Part of a small language model's weights.
Training: a variant of SOAP for these matrices, 201M tokens, 4310 steps.
Each number is 128 + 24 x the weight over its row's rms, rounded and kept within 0 to 255. Layers, rows and columns count from 0. Numbers have three digits each. The size before them is the row's rms in percent of the matrix's.

# layer 13 attention key, 64x224, rms 0.0735, rows 0-57, columns 0-111
053:135108146181153150098098138098097133123121141136125125132121136141120142133129128110117146115131153084158125173149120141151121110144125100092130110113100085157092120124129070084201120172149114108195099160129132149119087143098125111163155173095124116146109172113134127146158117126115164117103113144128088155157141131123130160153082107123
056:155106151120137143150127108127107137196139136156109122056148137147130152133135148122133116152114124125148138126135115106083114141136146153186138121149139139151144140141130118185132135148107113129120051184151095135112134130121113109130132096167115136187128133117118139149130095116137090129142087089072150168114104079157141124081157132165
073:124133114137123121152137102121111106162145168139122152115132110114163142102123110111163064132106139115090116117144132119085135111138150112170148109161133104153175130112154099137113173115090095113120151095136132132151117122124119140090103158128123142170124136120141170117108182120089162105148125099091123148044133121146101146082147138152
075:125151096135087147093143086124164129158129094126106149183121131152181127077079107162134110113084157139104110094152121112099148117136128101125134120104095145107109162125115121118152076140171160143110152130097138156092133188146131119138144121090129154121095128154121127076133127175127136164125126127135156143175123121125126144151095176112
074:140130125127141117103123110131144131145162087130129165239098157155115129121097140113132137150118103163086126120122108136124138118165145130130151110078117119126117126127133123122108125138147118129133197134068163116112121179146161098113128137086103154110152144125114101088127141168100109137109113112147110141166137113099111113117127156137
068:141131134156106145150169110106144101081116146132110120123110145141139146150136150149145117142166106122120114094125115131103132130164088117148082132147144113105146111127144134142131095137122148113118075150138130111152111120127164173119129119108169101149081125173136122119120168162153120111172090107123125114117142080187122134143114120116
088:156121108109129132136107109138132095127126110129137113105160100125121087120141136095113111153134113116118116151125088167141155132100172108166170097094150107169111141115150096172125143128134087168165143111131131134119135154114121138083135150113102125157134161135140140163066079115110164101083115139157163113133147160056141141087123134150
075:078108106132141082129160119163109138078119146153130117118175120115141125136159142117082099137149114107131111131139102127118134134094142100161142136162122094137117137118110110166136094155119087130136153091144165177131122144104127145136085138120123171130130166097116108126104158105150188084124116088165167148101176176140120152147172093144
098:107140140167150141141101163163086128128101139121171090084103130106103105110131131119107084134141129081168127159108138125161159168111140106123135100110152089130143147148128151110152158110115131109152135142123134100137106108151113163100157111135137157151146165129157176173117085101138100106114097134101115142089081136132118113104151081150
090:144131111133123138142105149101133139078097080135138111119133135091116099120119116139160129151168093089108140150136108148122085174100110126117090073140166127116154112139115112138127129113109133117137100142144139127130113165168122128131119112148168114140142156185146164148173134106142111105113119125114137160126134149142142118107117089139
094:086138153159132131120123122155104126169118108082136152129099134168139195130110132148097127155129102157153142144155128131109140127199111141083129129161124154115133105169141098136107129114137094151106171098099129132126124097137099108152129127145138150113138116135144078151135177139152106146130116108148123169136133122190113109125145100156
097:134128180129115122113098133152145116090140125152130157092176147144125119095127143159113153142152092092095113130104105117143154151143105145161137132114142125117147110118122136170177096083088133146133151122137150161164119107117109138117116120146124158090153141175128112138116099115118135163114107147117129158140175133145135073130140097100
091:103120095154109120138086134100171092124135129144155123150131132135099110096090108094134169145098133132115147164161082101132158129203120160100116104088121094129119102169166120169132131119119166138138140127136156104112131140133131104129116128159153159133154127136115084132089117147144113151132132146138093163160132125085110109138101127103
102:139127099086133130138140084151120142119135123135112152142105117163153150101127098153143172076156112168070110126118123133110152083133132129121120124124144193127090134115134110133130113162156166125155077122122138113129151102087110136142126121109116136127127114098091104132117129129094127134139118147166088140150154082142157135179091137091
101:117137109141166106126097145108128151125135140158126160139119139152188117101131149086154122164109133141134112114120086126135108158112133148112105138131149133122134113102131117135143151127141135075140134172101126107124135136121101143095150111155101094124139131153152152151099112124079094149104118120116122081058117129158149094134121097145
098:086097185156134128085111122147101109129076114141137112094121110134127120152143137101160115092153159118089128124127112155170089163107101129116130120114126145122141163093130137117136119095148106142119088146150101133106154127136147120110134115123090123128156151109128130091114123172085132145116125124064103162153080107143141137095149145114
113:144143089123057191137081085107129136146163160171101170118110152116117125082084105130086110100124104153154154102125114192134102124148136166093156122068129133116117105132123120103108118139133148121134116094128118104134150167094118119136180142108097173096145106144113145122108143109108096125136146112145116147120108151133132151100133128124
107:124147126124092090137128149118075124186139172108156144068128125117192158095113144131109105088123147104141135131149117117127146119089155145158122136150107126102139173125117129153117109090164138180136077137096143126095149132118149160150139145079165116123143103103135132143154110151095114095111124129157136099134124132105155146149145154138
109:169145144116145111169117098104095122188146084112180121128133141118116096117111154097116102141148132100124123152143129149124118156125102128166108122137140069191137157162126128121086158170135110147120163141138111139114126094108143134139104135136106121158106123131126094078153124144128109081134132099110131102102118122121104147087128127161
099:143108103134113132096077143206171132120112119150129103091111087101087106097139157110112136144098144123138104116116134129158185152094126129118124113124107149127126167091082138120124145127128117167120153117077126127131128149124094133098126112131122158095111145164137140113119115116145132149110160156146156119138131138153147111099197139144
104:125124164108116133178175153150140162113154131118104100132134108114136164130114158128117163102157094108087137133120145149121135104088094091168120151110121097100120111104113116119167101099140130135132151127126122145115135136125115150132112151113162118117099141080125106164141126103121187095124144162119126142102188160125169162168119159157
111:129109106129121126124121111173140128123171124128126135152096137131118140107105107124099152147148133147138155098107126119145117133150129173108169122095106099098114098132098111102111124169116126085127172132095138155136156174145118114117111144115063147139181143161173109107140121145116105145137169127135101120128082079141126145164153154107
109:142146118127114112108113158125118099137127114087136128111116140127154095062185127158137160170117118113112134100145127126160118082112147114140142113148115154090131099176119151120133162109117134139135097086150132125114153125144083111128127091063164098116114112091114108136159129129112135115124165147101104132127135144184142143087129123139
117:097122108129099152091123179113164130086132093092179090134064098134139146163163176128128125124116142123081118120126132103120148155135106134108137147143121134118169107107120124128137120102079138130087168133134160148119122155089116154130130156110138105105124141127110132102160174116121121115095134093135148132131145161081168120142174161113
116:178162114136128122104090135121142155161109138150149150104110097165134114133095126089135136149140178148125141120111062126143092120099094139121153136120120099146085149113113095093141127090129155130123082162100143110119142139131136164127129133157138147137174115157102119098113107122105121107120136127101133118139146165175159101136141129178
112:103097161149161116089149175155092105127120143072129118131085151157110135142133164123190088145103146125107139121109154089109120154169090113126136117135117121128137127113131099142132136073104120119154112119112162152150150108168165131119118125142140134116095134106119144103095114137138112138083135132121142156113150084189098128156137113125
107:142121115096090139140128129095117134144124135041135125123120107128116152142138134154178161092119093114150138091140170133142173106147134157160140114124143107139112120107142101153146137118110142148130110129108107097131132180159198109107136106141179118104157158151164102115127104097142131151101072166120128154080142111155109078145156106140
105:143123109098154148092144099112136097130153099124131112159150164137079146101125097123116104181144104147063114104101097113138097079139127160145119127125135069147147105144094147120149139150142147129132131170107119130125116124151131136114185143127125159130132134149095149134143126132115135127134162117116121158166151095109075124112168172123
109:082120126130179112130174142094088170131142140141119130179114134145093103144131143150125128156143103142122143149119133118122099157133075117165107093156148096122123153098134115091108140092170111122143129123133142187155125150153093118133119154138115104115200137133128096107117167161111092122110160140147143138169160096061164115148114126088
109:119111110159146115106145089139123169163159102159176155147128124132160113112147151142115156135130085142148135119167117139118130129127110136118119141156132120136089107100154128135129136156129116170110166122089103104105090185124154124125107139155136126129125086093105137135135121064172148139138129120074100131123130119119101141151117126113
116:135114137138160145086099113126138123085162089146156111106115130120110126112114112113130107165110163140086132117137110151127107116162097142199114135112110146165125103155142132111167108102089126154132097127144111099137156136091127159110135143136122118120076119129124100109125118125134118141155143084115135110132114115086165116065162119157
119:132165110158155140106147132123096125157176155159133117076119137155123133150120154070122136134122153141120120074138117105155082153153076144136127157140099131127138122129141132106110132122135114140122143118112126107136091141138108151101163120146105074075110161123119139042096169139107183098154146104121121139133074112189130129138128140116
061:157095140118119122145113103158097103148130199106139099064129110149092139139146117127135080137134135112136105111125114126138156165169139158140123157122111105170146131174115115109138132148090130088144075154156113098140119091183127088158138128129129154163138150153138141095137137142167170108175111150146147121101111066156128160113135110145
054:137145101131066142111172108127126107125131174121070127150120133194174156086085133104137122102114126173109087064119134150069144143122116144154123141145106131105109137113115130104140106118136146107098142145120136127122138201184120083134151156111119175168136087144149111072122119170099143138136108119144149109163111083128147159124099155129
062:132096109089143091119149155103141140119148117132128108138119116082179072103120113163119131121139105088095138145132140165160143100103134113092111162101149152137176129121108093130104124134113153142166137143166185094106132136097180129138111125147130103116162102173134142120100105167101118103116123135160124137190151156131157119159139122121
061:117122124109106120144130110100118103083140136082127132116105128079120136121174101142109111108081139127147131121163160131156144106096091123153133134110175119154125101130146123119146158156134131119149100109172126136130120110120124112121115123126113110140150122168165116154160110118142152119152172164105142116113110105124108157128112114103
072:114110121096156092133090107126146156117152120101146134158081121110137107095138125143132096182130113128159111143107104151145153122120140108118119091122092130131120127107121113153110093140128149104131131137127125113130151198150121101128096109119105133083149127187092135151127111153146140141099101112116141139142134156139089114143085153139
084:135155099139084137145135111122174112119174123132091168156124139150188141141098123107104146095106140203103139123117141112117145113134115149127148125120113114123117129098121137133130099136150147128104131102110133154116168156108100119138179127095104135157177115151134093090121087123129111147138153109132129092169131103105111141139123143095
078:113133169078101084164104107155098104143145134096127116147119093121123153117130167129131122143123130136131147136173131151150148180153156136135108178124139152113087116085147167130121135123104144087142146110143126140095129114124169094154126106133128103066107132133102135161147142151111128133075113099138141176148165158136083099084130102152
114:152164097139130135120162076122132147158090137086116144151139132164156117110115111146132145131138146184105130120145170118141129090143102133109117147092100141132112127162164130107153119144118116154133111110113127082114134139098171128133123138100154092150137145115106098105123172158109134132157109114127127076206113113112083107127100159068
082:099120205103133112126197145114102145117152143115102071099130116117113136163156134112168112139139108106178133112151181137124120171120131088116111119145118121118124085114128135121110138136111139108149119168162114123121125081166135117122119141125148113100075109105116181146144132122138133108103140160075097126062106107127170143130129094146
112:106132122114160093077135134142138129087113128091116123182117189120130099126153129151102218127124133176127113158099153089161141117119124149067103130162129102116108091122112139095126123136114131138108110125109146104134133127086096123113110090133163104110129094128136093145111102152146106111143140139145124096158145136124125103153139143085
096:167098093112113119143088134118118127126103139187124115127126176097120132121137113153099131105135121130114103141124106121114129129125164171112083141103148111113157116144134105095109131123131122145099098146153157089097158116124133132140115106122152108112160082109142113181147157163179116148175110132150093093112098089150103108166104152112
113:161160142157096096123125134131082136118132137152183095098131094116099095130110137106127090159116130094172128163142134140146135167146133109142139160148116125148109151121155152136144135077121154095132127161132131101132123142136099151108117131154164120143124151129103148161114077129141117119073105138106149146099139126144136122121135090184
146:125148112126097140141109102097164142110129151143127141146119145146132119146110134121103181081125135153076132124119133152118143062137135168104111160114155145124121083131130134152136138141131149169124088126118130106106152147110118119138125149127139130121110101134103049126113144153137122145142152135138104092155148121116154116154118166093
130:117120066119146118120112100122127090092163109122122105158127162167102134094155128122156173147107111154094107167143082131110134081143164185122145121125111111165091095140152150122127111160153125162127114139111111115105117097149127125119098116122110147097123098141117109139125106148137093134162148129161122119159144098119105139172148168133
103:138138095122147140114120083103088146135121104148118126176167135117119069136082103114130173145100128152145110135111096134114109121115096134111112141129153128108116155162110163118094125174177175137123103102122163113130128170103154134098106103135137087101131115151112128131108095152093136094128157144122117117171078166142131128166103105130
110:135143100130121144112080093095182100105134157118137140128145120077104140102140170130097127092124117129137085153133126181149144137094157134118155124111095138170115112126157127147124137160094106184143115117116140125128165124115150133123136112103138106126137110128141103107123089122148123114150152152126155117150137143104109100108136170115
104:113149109114120107113131140137111140120088162100118071123117134113111111141154179135098124107124119099194155124103135112122142159136148105149077131157138120123143108145144098165147121087135080158171123167120126138153120097151144141113132120080142118171116176132158148148130091130157161106126092145164106130149091149168104114083140126136
111:142139114112122104120131116109131125092070180103107124154105112140185139113101150111123183136090142134161115112108174085125134112136150119146130105133153128145101134118131155131140133126102127148101108140134112139143130126073089090139148099096154154108101113102134096149074122121118151163161133157124166073179113139147143136112134159125
112:121123121122138127099158176099159168057147090120149172158110179165169125125119142146106146121150139111122104132082157123124118091071105122119125114131084089088107145153110173099130118133185137115095114141116157127108138136141134160144110106138108169093140103118144082137142133142128115140142079133143154110148125136102134110114106169081
107:095158134173106134152111144089154085084094169106119146140138145115127157161142157153023155160071133180148123134150093099127137124120104111121081169152117122136145143143109091123087162085152134128116136146118145149107136141096072121131148138118100104133133120170148108111106143128124149119135100143144130148126143142107158127132119127134
111:101115165129185121115170137124104152174204139098093134144133124130095143149102126120104150211101144161122130111115135113166123111132089141145173134120110133163143141129118115151111122145092108132144109118139150076087118089135132136130112145114087134148084091143140147107109137123134134129134127140109120138156131147068104124124125149109
115:124139100132138138100144115154099141150125133119090172127156097127110133166111091095126144132129118168145140147151130124126126135128112118124137141112111109130117101152112056101172130184120113145117158115114120130161096065088131154158139126126120125152099122067113155132167174112117125136125144112108108095114106112173163143110115129151
111:137115134107154121155145100124089126110130104085086182134128114124102120105131122074098125082139147132107134128130097146113126116134157137088138137138158107141103082123167112121162133156122121153154124141097140102083129124142039107109131127180114141115121120154124123108139118136143132092124137126142138080180120144081148187122110156134
107:132103152125094119118129085143110129137105167132132112146170156137137133153097126132107150123102123124105124138166109147152138111148117142159158129144101112130160147138153139130122135154129113114134119171153159119134134084199138104138116148133117121106138111118118174117166140092190109143155138110077130113094093074114157109149161126132
102:137157106088108149165123129122124131107115084131065130159110154104143154139139100122140133110101136109107169109120134116099155141124112136147102117093132134145106133147146120147093075117116132123147142108169137099142139168136101078105156092096158114128139102148133167139153110146102122106123115107072126152160139106155156129102093098127
105:108098131061153150124108140115135112118132115153141131061118129121140158129142149160134110149163157136122134116123131121128122159070062121109101125146127142122111122107135120125143169144106124100128095114154127130176166101113109131176149164086110114101122134147142133161115137098137122099107141138139111187098124092160136142085180120117